{
  "hidden_size": 256,
  "head_dim": 128,
  "hidden_act": "tanh_gelu",
  "qk_norm": false,
  "bias": "all",
  "parallel_block": false,
  "init_std_o": 0.00487,
  "init_std_up": 0.0207,
  "optimizer": "adamw",
  "beta2": 0.95,
  "lr_head": 0.0087,
  "schedule": "wsd",
  "decay_shape": "linear",
  "final_lr_fraction": 0.0,
  "batch_tokens": [32768, 65536, 131072]
}
Each number is 500 + 40 x the weight over its row's rms, rounded and kept within 0 to 999. Layers, rows and columns count from 0. Numbers have three digits each. The size before them is the row's rms in percent of the matrix's.

# layer 5 attention value, 256x256, rms 0.0389, rows 171-255, columns 32-63
096:473520491463494469419490528477541502550563496492480517550504382443473429500506510519583472477503
089:482505474420552531473520526526429490485446472469524461516463503447553448525503503456530441524527
095:545558492539453485479477486518536506496489443465487503461516573418501488491477465533466544504507
102:446459506500494478540544447532466499477524496526468530525479434576541475498492502529498500466500
100:523437517501619556459505436455422484513494471499550486462476467567476518511546525502466497580455
110:473527566511495515588512568465507511513500458443566558476486495459562508555433561558562526517488
095:484509394485505527478488519505582497502454474538490531494474565454463477488536499516430515477432
105:529524535427461482583485541519483458520557463490505551504495481609496483534537525482507504452523
105:504478412525542560488460493529552522552442527488487525417445525482509519518483520499504446496557
099:525478538457594568544472559481452488528527500456437509487517536538494495548459543530483530564485
103:466464596452585563430461558506492498476529484482565540473565488495589475527399433509476503513537
095:519532457499555462505455478449549457496461523469491517482542492457470467533512487510472497533504
097:515478527474559473396467478432447485505472482470471459442478485521433583508485525475442528519503
101:543549412559475482507449401489481482540425526525507491509501496498499486511539564487549533446552
097:480525440479460526536500457518492524472530540492543489462469489468522538458586470508552517521513
103:544506494520542502592490464527518469472436511496419524539505511445483484466401511442530549505544
103:489539509493464442432526524512488502551508496505543522520505497472557495525473433597493532555481
104:567453522496435514535516482515512480489509461513513485516502440492481507484498409485466457523493
105:511591502512487513501556424492510537493507493448519474417482447541509481482510465544551539486464
099:510466531487519543449541516530446486551443516536540515513443526491506514455499506433499520516505
091:407500485512528605565498560554500500496469481499520532427451465523513478547438464479494557517497
101:477492521493475439427543446495440481475495461468483440461611532484435512518415500574495548557521
108:464461489543495532572478456516496503560529419496510463503491462498471510469547448469512533545458
095:482451446508507506465482519463486534548523541487544533492521524516473485485534420477517494457489
094:505535417509506412464495483525416505482479418489475503499517463445495529492486446423502493524526
097:440498459476551479535543530478522523510576501526505489492483579507522524506456526548477496625512
092:498517433530467524392472527426518539508364377515430499498437505451433520486530479526467511526521
092:521455512520522530514476498481519493534438526489487581513460504519507469524471521478510482525458
097:434537450441487524485502474495521503565498476473521508474419454447542481516589515501486463411472
099:483501413466548494523413449474441513523489475470510483414460551440500577540450513487453526562497
097:497508521445464477531485551464523481376558513504502511480549439571490507469479523544490545481486
098:469473583520489531539501527561536528479480547509522506484510500584467510503511481501487512519504
090:430425537490416499537463527529467493522556526464470453554614581524457497507527495630537463550492
100:557486447479550506551486516471472567545525503515503511525422498490459556542456508485474497577462
099:492418566534523540529507520490505501438501506500474570430527448481484479519487513471465523412517
102:516494553491504512520545467408564490535491519521512514470542447548487515469468539445454544526479
105:521555438449518550473484541453528494514547497514519474525465522509511459508524490442445505456478
094:480434457480508509590412602513504528476481456505407490491451506534438511506480479436442459525564
099:529464597521458568514448489519447492407470524502448512523551547523469487462449490470486502516521
101:532505468506507461514491510525505462440504485541456496527510507514461431478372471526425529494466
103:537527470537523557447473496464510488507440428458493522513542533513442516481511479493497562432500
093:505532377487433414414522500518516458532450441481517518531469509440523528505570515488521508416502
097:495541502502481501519496386508562457476441528528574477499490498506466470496498617433545558457510
106:471523510491520501529528504473493469481559518546501492523497509494476459507529508488529496455465
105:502500522424359527529526496542514558484454534482457492473530468472544502507467505449525518503510
090:525479580527426494527499475525537497483485461480447495464513541436379480464516536517532586512519
097:478483580551516497558509495562489493438563495525438513485493428524466512459522520608465509549499
098:521483492506494487506465443461533512499424457507568534459526387531474496484519440502507515413495
095:473558569496455586560541494505518517403542480535430486471562401558459470523548518528566542414444
092:546535568494554535511483583454407456428508488502419470523513494495448498495507451499523550434522
095:504473497500612513536465510481512476600440492497519524481495534504445484535463523451527482529498
109:505431541500572523465465541494482498488489540562482509521558536503462510451531481397502497462503
099:525529494454593499445539452501492503494480489469537433505433477504502513485531494536517467475453
100:548535531531510429524479518513438461438485449533490520505506514538444549498457480452507532505559
110:506470459550452513490404457509496490509500494550453440468477620471458446513516494494430494558520
095:519523463423486540467574510504468500450554509507551520453461548511535495528516518511500498499515
111:517555522564424472535501412542527504477489501495501499550484494447442520470538570508515522534504
099:557455459474501549446503500543422486483543454500500497427456565535477481517571437461392503423514
095:549491510488513440415567478497475487422540480506496629514545465555538522481459447461508529455458
097:481492505483450523514467500546556469486437427502543520504527513520561516492479531479492456455452
105:505521572553620507461534495394493480493518482512486564496553461482462489465491404444507477516502
095:458440538518578572581519548457597506553565485484474437456479524490515472530470494482523482539502
100:515528441485485468516460509529488526473503534503528477503472483487571517480491498557454502540473
095:522404551558522466504515510463500498486516518504439462564590543535504509564405509512459480471541
092:519454492564514480462539512495505476459459530482517498510503497528575469542459475496485465545514
092:553536489444574559496617557543501545447540544532486542487479401610553455500432578509489479446497
109:512568484472453513503492500514509501508525518480584434551480551440437538516592551511458552501489
100:496439514452558508429538484524496526574532510519539484494434539549513508507481553513436524531530
102:520457435503507507453463471509479510529488415537545549416472524557464534515464496450495438537506
097:447564499507416452517489490528498514500567467481480498540478499497459512473531430507508566521504
100:494497471551538514411572407501523499500506462488489464482516481524541464540515530448510476524518
101:469469573502501573458448547548591491522466508489522558533583561498512517510479548506571452569496
093:454488499497486459436419548498522482555460519458573482491510568442541515495576516471554475596503
102:630518446464529434508507417446449528569490460471546546528540457457437476503543501471481500501518
085:519470479460503598401447592476544496534572470521538484488522543486520490495518453565477443481466
101:508478474487516401537513502530506497457592529494548527558486517449419493462541525541530497537490
098:418511534501546542554529546475556475651498553453509561480509496528580472540507579571604489544473
102:533486497574520412474414511446443487558440455492511492401486481456440502511493455432445494520529
107:440586530519468493560550516541518450439454503497529540493519516510584453478529468489515509455490
097:511460505494540447400494494471538568505503498487454477510486462482470500509494493450475466506481
094:490516424383506449511518517542505563521467508473472447515459487441503513490509494466535470563500
091:534490510484450520486572439502529502417511534539473435569542459493465459494466480524458528496501
088:509404475546528554432518420521528500483455606444550512501549473454544506550549548500556476492464
100:461518492557450547526444499503485517482458468481474460489442528511583487508500511533431455441509
091:476524498487513447595549463565475475478512561513555589526525495539495491514475520541420544479484
# layer 5 attention output (transposed), 256x256, rms 0.0377, rows 171-255, columns 32-63
103:474490492501519511525532392456445469471525561470549480504513473558502574501454482393454542459452
091:506513503538503503462520475483610473493610495463557472509496553484454538510413545439473475414432
100:476511561487489495538501552516439505446518529559446476529547419526489513477530535497464488513470
094:521531474441468538421483482522539457500567507503602482447507555431494490524545470501522523528580
095:507513490477479468504487530486518533482485461471515524543534494445529458532486538571508502486494
098:554454462521489491466529480457492514443435504484494469559466510499439474508510526480407473442529
096:481509617547441464494521470473485508501534508543454508499495440561532596492464510462650519466485
104:403501526477586445507488474520512526520461482471489497542552494445483507525523524512514520549474
109:501482555465505517502533462486493553523469438587477468531514473510508537531515469532484519505438
104:525478455540472500498491495495517479454399492480497435510499452470456475483573488479503399520512
108:535517451510515467528535371522488501452498492495480518464515543480428527517570502501515489467406
097:532405553448512473537515463538453518557492469508525439448492527462528525518533462496572440454504
098:521569519530423538522453571503489526450500442464479493553535471521518484487484547512552449482497
109:462506489426514525482543513466426538472512553523522459462504502458560518468491443497435466553414
099:481490488513435529489431579498542474491445503525467483533516464551627465469446507518478484506549
101:476540462463446548474550574568565504519561478492527437425480521479534541455575457509530445443572
110:560508539506517597603570490505511472550534454481400473469561478554467541495500554434461470466458
104:492528458505506467512494576476475439469498498465560544546472532510449448493563546493540544446511
111:512429462490565545510481590550501454506466521454518509493533477455500491465461535470470460517538
102:458534464529413498484514543507516519480578518462490538500520519553535544477475482510518527434445
091:523524478483525471430487497492543535515515453473521472499525522498438509554497513475486466500507
085:503539530477490584552541583467486430506509503510514462495475498495507461516521486474528509463472
107:484496508512491459418568578496518493455530497454505526522512502449488524507443536512532494449566
100:481530518537493488497480452470484511486484567553442495491497512487512554473550523516428525568504
095:480550538538465545503506556470504445475508528521544454515496518524508519506459507512477511459436
099:527532516523475542451457503472455416437473490489489511477577511471437445524603409523515478442534
094:504489533481495530583477472468418528468584513498565501560494393563493522511500548543545543448447
086:446491479492457495532465521483496518506561487504471482504458495471468507514503549477551496466571
092:443521495529510450512480474470507509449502501500453503552571531510467522530417491439554502595486
106:468524569445463466467460556517567498523489459511451483495477515448469497497558432508539490461465
097:489479547529490518486507501501471437512502530501509479493483518508500467514475504463529494554502
097:541508461461515444498497484461498477511544454458519502486500517466452461493464463511518502549483
086:569482516561490521505533490405467440442435539514482467471498458488506455548583474442475541490462
109:446472521487462507486402503550574422518531490502561506508498510468454487482505479464494587481595
104:486566514488472463448558435513534577437429526526468481512515547546499461577525497471513492586494
106:478511487490507466511387590529468472513537528459475464507475546476554488503465484487566484525503
103:407457532553500438533415400499493557548459501507496531502523485521474562509470512497601471516580
082:498534540509498474424527488491526519479516498506530543547538504505473484527509487513472577468428
093:527449467475473519493501458513547559536509498539534536491423401507486533533525497544500491491443
094:462563539476491568555523510525490497510524477506503511439513470514485566490536515482650451458571
105:449503502507502511521503509522498482523514491479503445468497475504536536550481523485535476436487
093:437510530457555498527547508492456528504510551509475475484557479515530542485444435563475509571478
099:487517457471459488441525531540504528486526539570445540461510547444456491521467403498466487585485
109:501541521491497543523472456508512514411468544486450499470527472564600483564559539505508487574523
107:467519512495526457515480565516577520513511490534516469562410506502485445473538492493472507506507
089:434547462467478508494586552527546448459541455523467552481439543576546516533507472560447481513482
100:563495450553493574447558465502506508481500476497494476531429500463514529524496524459544487549481
105:432529526461551478507562534516447467505582471512496539486525514491483524518526540522547552519471
095:482451480478524499482521475555484546501493488506529524527472549431537544494483541486471455607598
088:491500472543505448436548426587529519467517525528551506506529545501434525461521561463480444573471
099:512549528505470523471481390493566565495554480480479535447516478490455521548495503528503516430510
113:527484480509442456501418458508540515487494486505472473528471478484562545492524502588463445485536
103:471415491539478505488433469531554518520506473474516534510493513499557517483404486483517536448498
108:480485495471492523430547449515518544534491431488519503554500494468510524514462519509509487440452
094:528493468495454447486532527480483494456472481509523577532529428470507480453528456570574517479516
095:454482537564524512501526471531604515472466537467493527510511501499505484535457514463523483475482
087:502469496513504520505511583487467456496493525507489475492502496512525427510462428478516523495435
103:449521554497479453501504458554529572517513516535506589560559481468480435453520502541549552537477
096:504501527475501515553472506510504477515470543483503468506479510496568476534599537528525455470615
093:542491489514488474509466529474440498475530549499510502525493475494492525522503464451515520466483
108:541474468500509506533426498563553560508530522507502489512491505564541522560449552490472464464443
092:542507452488545461393499439472489513516480480474465508493542537497429486514517467467465494473469
088:501510560541466509497494537494474386439550523520496563457498522537442503484487482465535457473514
101:489563481491538516509469466520474498551438456493483452469473556460557497536584549521513542510496
088:500548465457521467535482508497507544543482488495507449493475500539466412512526556538525547458527
097:534498450587533498483456403481469563539427459500561516534472523475488501509520539499551469523502
087:530507484590479476464546548514475483492446506451421516494535542506521484460435430470502446479520
091:530508450519487511502440480531551517521436463511474501477535499463488515475507448550481469518436
104:487490547461478516562474512559515504460547556530500547525543444446511519535542518560518576533521
099:487494499460516562530459502519539406503513494472481546504527467502530499511497432500557494461551
100:514539501531531497488540618494477482521530563484517481504479621467512520522497503475508505491520
110:516471513550487422526526526463450480447518446456550446497451486475497502561480515506460514433506
099:504487515457467546518480538456551445502558510468481453482506460517515476466434475534425559366478
091:410452510491502508519511572571601499581526569514485466474484511530561538495471538508515489468534
092:479456539586499484584417436471478565500522506506510462546519480497497560494489527459489566525499
104:479520552496484531505579501447453416468460492506379496452546489566532519512510447478505590460458
097:578472414516538458490510401406453574455455438470473496484528465478442503522446496483427433477491
096:480523474430479499495510505489542549535521498495525490482482442521470520499454532550511502435429
096:534512468495501485520522507481428558465506530469440507510522481514516525502488525544471463517543
098:540479547500541493514476489434457481497476531482578507522470497516482453470507499527524515484535
102:470500506583486522499498505470507470462519458491590479530487501515461485469460476495419519457490
092:478448455526507482506495458513411536540461507525550521489367521511499509502520579490546513559528
092:517509576505496382502511544474451509537501587483437417509428503513505440540484459472476540510508
095:563473506459533524577506505459450538466537518528488571472556488441399497481483452497527507557519
087:520477503441493475516512487521544467539478471496478504457475529451530510501511513546536451513535
# layer 5 MLP up, 768x256, rms 0.0646, rows 0-10, columns 32-63
103:498513515538454482546487540547475483440499522528437457494462536417490539469545458465485511569465
091:533472596484498470521484561513479488530518525532553519470485515497425503538465476471486483494479
091:506547498497560473504484569539542544522520471494501484506543508592542472480450550495496504500498
115:491502505549452525502454519540529544539407514549446542551529521517429507446493488487491482518473
109:455473542447512539477528488471544551517509579517479487440447499593457509486439530390523530500499
105:423517483469522489539540519526468575464509577491521466460526507507452537487426496438516496495492
062:502532504508470555476514498497475526458500552544460557418451462455511478463515524499479594488469
098:444464526529476565539416611484490576522422486492488529483417511510500512517495459388479462510494
104:476466420465493478470435439507435542496531515530530521555456528540489495496538504527488434555466
104:523411433535522450543470478536515496555511465465475541543494527491396479484515492517478501553484
097:506498505481499483477498513556457504440471517507498527531538496487549465474472542472461520504502
# layer 5 MLP down (transposed), 768x256, rms 0.0517, rows 0-10, columns 32-63
095:520516517503424490522465446501517495500510489522480416466535517526522504497579485490471482512483
094:478551450464513600503512528506381543441466477526506515575572548497496491530484479553499509463501
095:504455513451441530437489489407498523441432574530525462460479425470516523498548546504477487512495
114:523484483525374509521517532506530425467582514501447502518515504499550529468480499440502549522455
110:479473536541545536541498475512455431390464467492487454487487499509504425493529461443474499459577
102:499461421526522538444484495462489562536494548550524428429461602455566455499507522444410479476536
074:470532528537539441522468457546442495481520439433585417517536582529501473503525483462511435490575
084:504535532544513471517471413478438564533531515446529504542476538492514517523488471491499453471491
107:465482474532520436543484559516503500513415446535403515496521580448476534497476439572526547459519
100:497534474537432588543481484448520535530522592529497514510477537480483502553506431492561459497470
103:502511494554525526472494498494487462461542458476488502459485492537459492437497499515568496499519